Weights of a small GPT-style language model, trained from scratch on English Wikipedia: RMSNorm before each block.
Each number is 128 + 32 x the weight over its row's rms, rounded and kept within 0 to 255. Layers, rows and columns count from 0. The size above them is the row's rms in percent of the matrix's.

# layer 4 attention output (transposed), 256x256, rms 0.0778, rows 154-159,186-191,218-223,250-255, columns 64-95
size [107 106 108  97  97 109  93  92  88  92 107 110  92  92  97  97  93  96  97  96 105  95  95  93]
[[157 121 114 157 112 145 118 101  84  90 128 149  86 106 124  60 161 136 139 155 138 157 106  95 177 134 112 169 111  98 159 151]
 [152 114 175 147 101 172 129  94 129  68 123 133  68 107 133 134 118 137  82 199  88 120 132  89 121  93 129 126  98 111 130 111]
 [155 153 170 149  57 156 162 151 165 166 138 120  77 161 116 163  94  66  85 153 134 140 120 150 126 125 153  80 159 173 149 134]
 [163  91 150 168 167 145 157 168 126 107  62 132 116 137 118 161 132 156 134 172 155 177 148 129 135 120 148  81 101  77 119 172]
 [ 84 154 125  61 105  93 119 128 158 148  99 154 146 129 235 110 152 154 134 131 109  65 184 138 147 103  98 104 119 134 154 177]
 [ 85 146 163  70 165 118  79 110 166 185 120 126 108 133 132 127  71 127 123 149 130 133 125 118  97 150 139 128 142  58 166  88]
 [119 174 162 112 165 135 112 143 157 207 108 136 150 198 133 156 137  79 133 155 155 142 108 119 109 114 139 157 153 190 119 157]
 [123 141 153  33 171  77 131 127 140 150  97 131 130 165 133 165 172 116 133 116 125 109 108  84 112 156  88 160 175 112 188 164]
 [116 124 138 120  46  75 150 124 159  48 135 133 121 106 108 156 151 125 153 172 157 172 139 131 194 145 160 159 114 127 138  97]
 [125 106 107 133  84  55 151 155 102 162  69 148 124 107 140 131 167 138  85  86  95 127 110  43 168 155 131 113 237 145 138 100]
 [ 86  93 110 142  86 108 114 162 147  91 137 164 122 119 146  86 185  82 127 111 144 204  88 161  97 144 154 130 136 128 109 152]
 [105 159 100 118 123 120 149 159 127  95 152 100 155  93 159 117 109 146 151 127  79 108 142 160 118 102  98 135 146 175  95 130]
 [127  97 140 164 152 111 140 153  99 163  92 118 172 131 124 153 161  54 125 114 131 130 173 141 113 124 128 112 169 144 118  98]
 [191 109 174 163 185 104  95 137 161 172 104  71 203  71 136 160 166 188 135  60 165 157 159  90 114 120 151 119 106 105 149  99]
 [131  96 120 101 150 129 119 181 165   7 164 113  92 110 153 151 147 162 149 119 145 136 181 165 114 162 110 191 117 180 123 102]
 [139 126  89 116 115 173  93 157  93  90 103 188  63  86 111 145 138 119 141  89 142 201 103  57 128 159 110 143 130 153 130 109]
 [131 153 110  95 170 125 106  64 146 188 107 113  92 167  72 124 146  85 154 129 118 163 126 103 146  97 137 126 140  81  93 146]
 [171 144  99 118  89 127 135 144 104 128 108 112 163 128 161 103 169 196 100 140 119 115 160 105 123  97 121 123 116 151  61 159]
 [171  96 160 116  78 148 153 116 111 152 199 149 152  96  42 112 130 200  89 152  83 134 149 144 112 131 142 107  75 133 126  62]
 [ 73 138  38 158 149 129 121 172  87 135 147 116 126 168 134  81 126  91 197 175 120 142 133 185 116 155 153 138  78 172 147 121]
 [109 135 106 116 187 124  77  73 106 159 155 115 185 125 104 108 137 118 116  73  81  83 135 118 110  77  91 124 120 112 133 116]
 [114 153 133 109 117 101 115  88  98 101 201  95 139 123 134  98 137 115 162 115 140 101 140 166 129  81 109 124 133 124  82 164]
 [155 108 112 138 118 153 145 161 131 115 161 119  79 143 106 197 140 163 126 180  90 114  93 122 117 138  54  91 114 115 150 133]
 [137  89 164 157 126  90 149 110 120  91 114 132  58 123  58 127 174  78 135 174 146 154 133  99 148  88 121  66 115 162 169 124]]
# layer 4 attention value, 64x256, rms 0.0581, rows 59-63, columns 64-95
size [ 97 101 100 100 105]
[[ 60 131 161 126 101 102 129  75 176 181 110  98 136 112 103 132 194 187 150 119 154 126  82  95 140 107  83 133 145 122 114 101]
 [ 89 108 141 153 132  84 142 152  97 108  95 125 109 121 173 143  64 147 205 108 141 133 146 123 138  99 158 114 144 162 101 104]
 [168 131 110  68 106 127 119 153 156  72 116 226 143  77 119  66 119  93  96 144 152 109  77 102 136 107 127 149 100 120 131 148]
 [189 142  92 114 157 112 120 123 103 160  63  92 137 133 127 104  99 110 107 141 141 172  69 117  82 148 134 156  99 164 115 128]
 [ 95 126  81 147 145 104 179 150 127 121  97 100 152  88 203 127 102 153  93 123 103 165 158 134 113 183 104 157 158 177 132 121]]
# layer 4 MLP gate, 512x256, rms 0.0881, rows 0-21, columns 64-95
size [102  96 104  96  88 105  97 104 102 103  94 103 110 101  95 102 100 102 100  99  94 104]
[[133 134 113 115 155 146 122 115 130 118 134 119 112  76 135 149  90 130 186  90  74 131 127 147  58 108 119 135  96 118  79 136]
 [159 134 102 127 150 120  99 116 174 136 138 132 142 159 111 119 139 163 156 118 142 157 125 110 139 107 111 123 122 108 165 160]
 [148 153  67 120 112 131 154  93  61 130 121 127 185 132 161 160 113 175 101 147 161 124  96  95 100 115 101 140 110 100 106 131]
 [162  62 100 126 162 180 127 177  82 142 137  74 125 118 149 151 169  78  99 129  95 113  62 104 150 102 106 104 112  98  85 145]
 [146 125 102 119 119 186 111 202  97 124 104 113 118 110 149 140 106 113 127 159 166  95 111 179  89  76  85 143 182 116  97 130]
 [120 135 127  72  79 105 139 112  99  79 100 132 146 172 145 160 112  66 122 153  99 133  55 176 123 162  86 106 242 122  73 168]
 [ 96 129 140 103 172 133 108 104  93  81 102 154 166 118  45 115 102 128 151 135 186 156 112 111 161 157  78 127 123 131 152 128]
 [152 129  95 150 146 126 121 114 129 144  93  62 119  94  89 148 146 146 132 163 117 143 109 151 114 140  81 156 127 139 142 129]
 [165 173 111 128 145 119 149 162 152 124  88 129 105 145  75  68 107 164 169 101 122 114 143 114 124 101 188 157 128 120 119 180]
 [146 154 120 143 162 157 144 154 121 150  61 101 131 144  84  99 105 101 157 174 158 181 132 127 143 122 133 156 114 114 103 106]
 [162 145 166  81 183 120 135 157 160 102 155 134 104 155 138 187 161 134 142 231 115 127  97 195 131 144  91 122  71 135  96  71]
 [152 132  80 149 148  66 137 125  92 147 113 142  95 105 124  90 152 140 136 138  50 118 110 118 170 113 133 180 177 173  85 123]
 [161 110 133 156 185 120 121 176 109 148 121 101  97 111 155 166 118  99 108 113 138 134 133  90 151 165 113 172 110 112 142 106]
 [127 136 145 174  49 133 174 145 122 118 167 113 121 128 199 126 149 116 121 180  97 134  32 151 117 109 168  78 138  87 179 157]
 [133 115  90 174 133 102 145 114  79 130 183 134  92 149  69 175 162 132 110 169 101 158 111 167 143  98 125  94 120  99 101 104]
 [149 139 135 143 124 145 119 114 132 111 126 112 169 159 110 130 101 102 108 174  69 104  57 176 125 130 149 168 128 130 104 163]
 [174 147  85 126 120 159 110 175 137  90 143 113  98 168  78 148  88 178 152 165 146 152 125 169 110 143 147 139 153 169 158 109]
 [161 164 123 138 133 116 172 140 123 188 151 119 162 122 172 140 126 139  56 108 121 140  92  97 140 130  96 167 122 146  86 129]
 [102 132 164 106 105 149  90  93 115 137  78 127 175 132  85 103 123 127 109 123 153 128 182 113 110 138 135 100 149  82 135 107]
 [135 106  88 109 154  87 132 118 124 163 101 208 121 173 157 109 160 148 141 145 129  70 176 155 104 166 128 162 149 102 112 234]
 [118  94 169 138  77 171  94 130 120 121 169 147 115 159 171 148 227 139  85 119 107 188 122 176 143 190 113 162 123  79 120 146]
 [202 149 120  85 162 164 100  63 173 149 125 139 122 143 163 162 127 134 143 102 134 120 159 139 130  80 152 125 170 142 113  97]]
# layer 4 MLP up, 512x256, rms 0.0883, rows 0-20, columns 64-95
size [ 97  93 102 106  85 102 101 105  92 114  95 103 105  91  96 102 101  96 100  96 124]
[[118  71 117 133  94 164 118 145  91 140 128 140 111 107 117 156 122 115 200  88 157 121 138 132  78 145  96 139  66  65 110 111]
 [148  66 158  97 101 154 143 116 136 129 119 119 117 121 112  98 141 161 159 168 150  99 126 130 163 127 181 160 171 152 155 175]
 [129  97 116  92 191 165 138  86 136 107 139 130 159 101 133 106  61 134 137 126 118 139  90 119 133 172  95 128 113  54 122  98]
 [127  92 166  78 144 131 180 152 130 178 114  98 138 116 144  92  87  96 112 132  66 120  94 172 175 105 113 126 150 133 113 100]
 [ 98 116 108 126 172 193  86 155 128 115 116  94 107  80 142 115  75 146 131 170 147 149  91 178 104 130 160  67 142  92 111 169]
 [147 123  82  90 115 111  93 141 165 162 104  89 122 101 161 176 194 119  90 161 179 120  86  62  76 135 134 180 116 117 144 123]
 [124 126  84 124  97 138  66  70 136 112 121 143  87 162 174 118  85 103 115 135  89 135 111 131 130 158 163  97 106 106 125 139]
 [100 141 142 120  82 117  87  53 112  88 145 102 148 143 105  78 160 163 121 191  69 107 103 175 138 125  80  88 160  62  55 110]
 [101 169 181 125 120 146 124 121 116 159 193 148  57 112 124  90 137 150 101 127 130 101 130 190 142 125 136 154 113  84 126 204]
 [176 156  78  49 152 129 135 160 117 180 142  64 129 137  81 146  99 144 153 130 115  83 136 104 109  77 149 143 118 184 112 154]
 [164 100 101 142 139 146 127 138 121 110 108  90  60 114 110 196 166 130 154 176 168 101 129 161 140  99 104 151 123 168  93 129]
 [107 129 186 133 141 115  98 112 157 173 134  95 202 135 112 202 117  85 141 134 119 156 101 175  91 115 160  91 117 160 151 150]
 [122 103 118 167 113 187 150 183 122 176 113  90 160 132  95 134  81 101 128 125 156 110 110 180 147 162 128 124 118 121 103  69]
 [184 120  96  98  74 128 136 158 131 133 136  99 108 164 143  95 134 128 106 163  98 104 131 199 122  63 157  71 142 119  78  79]
 [107 191 126 110  77 116 113  84 138  59  56  89 188 183 171  90 136 149 154 156 119 110 126 137 111 125 108 132 122 133 174 154]
 [130  92 145  85  90 173 126 109 144 133 132 125 182 161 113 102 133 124 138  42  93 168 177 135 155 127 165 135 123  56 112 174]
 [117 113 154 118 119 110 116 151 135 112  96 141 128 109 102 117  91 175 142 165 156 115 113 158 154 160 165 144 146 107 151 120]
 [ 92  74 139 113 139 136 172 113 121  85 192 136 138 150 124 116 178 126 101 204 132 132 142 141 190 129 121 107  87  98 118 109]
 [142 102 159 112 120 145 173 152 124 164 141 113  90 199 102 147 151 104 133 119 188 184 170 160 133 117 109 117 177 189 177 155]
 [131 145 123  98 105 173 151 117 149 204 132 128 110 142 189 108 143 120 147 124  99 124 139 107 101 118 158 174  79  59 141 200]
 [204 158 196  85 143 121 105 177 139 180  87 101 113 128 122 120  89 123 131 185 155  94 121 110 143 181 152 107  89 156 123 149]]
# layer 4 MLP down (transposed), 512x256, rms 0.126, rows 0-20, columns 64-95
size [ 98  95  98 106  94 100  94 103  96 110  95 101 103 100  96 101 100  95  99  94 111]
[[114  97 131 109  81 156 162 150 160 125  66  72 164 163 136 149 188  65 106 145 180 118  56 113 203 123  92 172 103 184 193 116]
 [149 128  88 118 109 146 166 144 105  92 183 112 110 143 130 116 136 110 141 124 127  85 126 126 185 141 190 176 194 174 141 143]
 [ 89 120  93  99 160 150 131 117  82  36 106 140 152 119 123  50 143 122 141 152 122  83 143 123 110 121  76 119 118 122 149  74]
 [110  85 128 122 121 130 154 168 141 127 137 174  67 105  70 100 119 107 101 162  42 134 132  97 124 108 155  83 170 104  75 137]
 [ 86  89 151  79 161 150 139 153 150  51  80 114 124 145 121 116 128 137  72 168 154 126  92 120 145 111 105  69 169 117 117 144]
 [155 165 155 188 129 136 181 147 129 120 162 156 100 155 112 126 122 126 156 108  83 149 117 138 107  96 162 142 131 119 144  86]
 [136 140 120 158 183 138  75 153  85 104 149 129 105 165  92 178 147 164 187 102 121 129 113 139  89 140 104 134 151 111 138 137]
 [ 93 170 161 124 110 116 139 182 164 107 154 117 150 118 118  89 114 131 149 145  96 109 131 142 148  99 163 162 162 125 110 137]
 [ 91 153  98 124  79  86 124 149 155  88  77  82 144  87 150 110 154  57 158  90 166 145  77 154 109  70 110 162 144 124 203 111]
 [142 135 126 132 151 113 176 150 121 151 112  98 128 141  84 137 130 144 187 184 166 153 117 131 116 147 139 127 154 211 107 109]
 [153 106 115  80 152 167 122 111 144  97 144  98 142 108 161 148 176 104 112 172 120 117 172 177 126 116  69 119 115 130 138 141]
 [136  41 136 128 126  87 189 133 104 163 124 238 120 116 130 102 142 113 123 145  58  85 106 108 183 135 131 129 163 146 145 117]
 [111 129 180  82 103 178 167 141 123 235  99 105 113 146 105 155  45  99 167 163 157 149 137  99 146 184 115  92 150 107 106 113]
 [107 151 112 145  91 134 138 128 134 121 124 104  96 120 192 107 138  98 128 167 100 113 101 137 186 170 114 134 147 162 150 166]
 [119 142 148 200 133 127 138  99 149  90  40 151 127 146 148 142 101 121 163 124 116 153 127  88 125  79  84 160 124 138 122 126]
 [175 104 161  81 126 107 140  90 113  66 125  85  58 141  95 112 114  69  67 120  67 132  47 168 137  93 132 149  88 115 156 110]
 [106 140 133 137  90 183  78 142 114  80 114  70 103 128 132  88 151 124 162 109 106 164 111 159 165 122 158 127  88 128 131 131]
 [113  90 101 110 158  67 183 110 107 118 149 108 103 173 181 161 103 137 125 140  44 116 180 137 141  90 190 153  84  68 139 163]
 [140 179 144 152  88 158 159  81 141 181 148 138 138 124  97 118  85 191  91 205 144 167 149 106 155 147 164  95 153 151 114 104]
 [106  79 116 137  96 166 115 129 136 126 117 103  80 165  97 117 103 129 158 126 120 151 111  88 192  56 141 130 108 188 155 183]
 [171 169 134 119 111 175 130 128 159 148  58 132 162 144 138  85 113 123 121 167 170  90 126 142 135 183 132 150 114 149 145 146]]